{
  "vocab_size": 1024,
  "activation": "tanh_gelu",
  "norm_place": "pre",
  "positions": "learned",
  "bias": "qkv",
  "parallel_block": true,
  "init": "normal",
  "init_std_up": 0.0395,
  "lr": 0.00152,
  "batch_tokens": 32768,
  "seq_len": 256,
  "doc_mask": true,
  "dataset": "wikipedia_en"
}
Each number is 200 + 40 x the weight over its row's rms, rounded and kept within 0 to 999. Layers, rows and columns count from 0. The size before them is the row's rms in percent of the matrix's.

# q: layer 2 attention query, 128x160, rms 0.0629, rows 0-19, columns 64-95
# k: layer 2 attention key, 128x160, rms 0.0657, rows 0-19, columns 64-95
q0,068,264,174,189,290,133,95,257,169,165,218,182,149,222,197,176,220,207,134,223,111,168,225,241,217,237,258,160,203,181,226,198,157
k0,068,204,150,242,252,155,192,191,188,201,240,206,214,221,232,222,221,248,177,90,262,178,306,204,229,129,260,229,123,149,116,177,224
q1,068,213,126,101,238,175,125,197,207,216,207,211,200,267,218,164,225,208,231,198,165,197,215,190,202,192,168,100,161,207,217,184,261
k1,068,240,230,200,200,185,205,136,129,211,215,253,214,176,128,198,289,211,205,159,189,161,197,242,264,133,242,176,159,173,211,189,184
q2,072,150,203,119,219,187,246,237,207,214,220,143,166,145,210,217,182,205,138,209,224,225,204,162,176,88,240,181,243,210,144,210,201
k2,095,196,185,213,229,186,246,198,253,221,230,219,188,206,222,196,236,165,191,192,238,231,164,181,221,277,188,157,335,198,205,218,160
q3,088,162,208,182,160,158,253,143,150,269,200,178,171,183,170,227,205,190,147,195,208,215,194,126,234,137,205,182,207,180,186,223,215
k3,105,181,164,252,184,163,207,169,263,214,190,202,199,243,204,246,283,189,238,175,231,187,152,193,242,186,197,270,368,186,205,205,179
q4,069,175,199,135,200,209,160,232,167,257,241,213,143,215,195,134,201,136,175,140,198,207,184,226,245,208,184,178,216,141,156,144,262
k4,069,211,115,197,178,194,186,268,213,155,195,223,218,209,242,238,192,203,276,213,238,230,190,200,137,185,190,248,110,254,171,251,191
q5,064,185,143,150,146,162,162,228,177,130,240,234,205,193,183,204,155,233,233,229,157,165,214,299,145,191,190,231,254,253,273,121,201
k5,066,233,185,198,171,225,161,134,158,147,128,122,202,200,153,214,185,206,221,155,189,161,194,236,157,211,225,184,136,210,213,266,221
q6,072,143,221,194,216,202,231,245,147,169,248,160,146,197,192,253,183,144,209,230,202,214,253,210,220,181,177,243,179,189,254,241,242
k6,077,176,216,191,168,169,208,219,213,208,175,173,200,175,270,178,226,168,220,185,231,304,206,193,207,132,195,142,235,159,208,229,152
q7,069,201,233,176,217,172,207,135,199,271,183,235,218,121,211,230,233,274,201,218,254,210,186,200,174,210,191,137,253,210,183,278,253
k7,066,202,174,200,186,198,181,172,235,194,229,116,180,161,208,179,243,262,177,163,141,226,215,230,262,249,134,209,258,191,154,258,196
q8,063,181,165,198,249,257,180,176,171,209,260,208,202,235,234,208,210,198,162,196,221,138,243,173,237,109,214,147,240,221,236,120,248
k8,057,207,166,220,182,234,219,156,235,159,157,292,215,181,225,234,156,130,205,207,214,278,147,178,179,325,170,285,236,197,228,245,214
q9,073,250,193,145,145,158,218,141,138,255,233,175,182,263,160,123,183,174,231,155,228,218,250,197,280,225,203,186,188,204,158,217,163
k9,086,193,174,189,212,202,178,194,217,199,173,149,209,114,180,196,270,180,194,193,233,286,199,223,202,140,199,231,348,160,169,169,190
q10,088,199,175,189,250,154,175,280,217,201,252,208,224,180,258,216,159,308,173,240,103,102,226,270,142,178,195,254,146,285,174,171,249
k10,101,261,167,225,167,231,144,156,144,208,214,190,185,181,200,199,220,235,226,259,220,224,203,206,184,109,243,207,68,185,197,201,216
q11,074,244,193,254,109,168,211,188,237,191,201,178,212,145,198,154,211,211,202,141,213,153,179,177,230,276,202,220,219,205,223,211,186
k11,083,197,164,204,237,220,178,223,136,207,189,219,200,194,202,208,116,257,216,179,217,208,188,216,220,262,186,145,65,252,171,240,232
q12,072,220,194,176,189,160,220,230,235,199,257,228,150,178,214,182,256,244,243,198,160,171,169,243,183,172,135,193,225,171,103,169,174
k12,077,152,203,171,179,178,200,189,201,238,185,181,245,182,201,201,263,191,189,146,198,198,202,196,131,142,157,218,294,256,171,240,136
q13,077,226,206,199,223,150,205,213,238,198,196,217,291,240,191,245,171,219,249,202,214,164,147,218,185,212,222,260,219,267,237,184,219
k13,089,190,197,174,240,225,210,239,164,191,135,191,201,146,237,154,89,196,199,192,176,127,238,219,143,248,211,170,63,241,169,207,247
q14,075,169,184,223,255,160,227,206,143,171,264,282,159,245,166,205,175,269,113,161,201,178,222,250,268,218,202,188,197,193,236,240,228
k14,084,256,188,196,199,158,211,213,208,222,218,230,169,187,200,226,258,194,180,215,247,227,245,149,199,98,215,208,179,187,193,170,190
q15,088,139,166,224,282,204,183,223,138,119,142,214,198,266,215,170,182,218,214,260,164,131,250,211,217,211,252,190,154,200,230,184,159
k15,097,211,191,172,209,190,192,190,152,196,227,210,193,172,168,234,281,235,170,176,178,232,229,173,175,74,212,215,78,192,197,180,201
q16,068,255,218,114,215,164,155,201,178,196,189,181,262,138,142,192,171,198,182,172,248,236,234,241,195,198,197,161,242,193,182,147,199
k16,071,206,146,193,138,248,186,178,128,224,254,189,209,213,211,229,335,186,203,203,240,192,202,222,214,193,160,188,289,215,249,146,210
q17,070,238,155,170,114,145,135,186,256,190,207,263,177,153,162,164,183,235,172,180,152,220,200,132,210,245,194,225,119,182,204,167,242
k17,066,162,208,266,244,174,219,216,221,101,216,237,216,255,149,190,182,251,196,194,232,201,176,190,316,221,228,323,179,179,192,190,238
q18,073,232,161,226,202,248,204,193,190,155,246,238,170,82,202,188,180,162,220,199,197,187,233,202,218,224,266,156,202,188,242,148,251
k18,083,183,198,221,164,170,178,250,231,218,232,211,204,205,182,252,268,270,203,226,226,209,163,195,218,230,202,243,324,190,199,209,173
q19,067,197,177,179,213,232,211,113,196,190,244,155,228,134,113,209,239,222,205,221,258,239,188,185,118,249,243,225,227,242,186,197,174
k19,071,199,163,152,131,194,227,203,199,288,248,114,195,117,194,180,227,232,80,226,207,256,190,243,150,233,246,135,229,180,149,229,223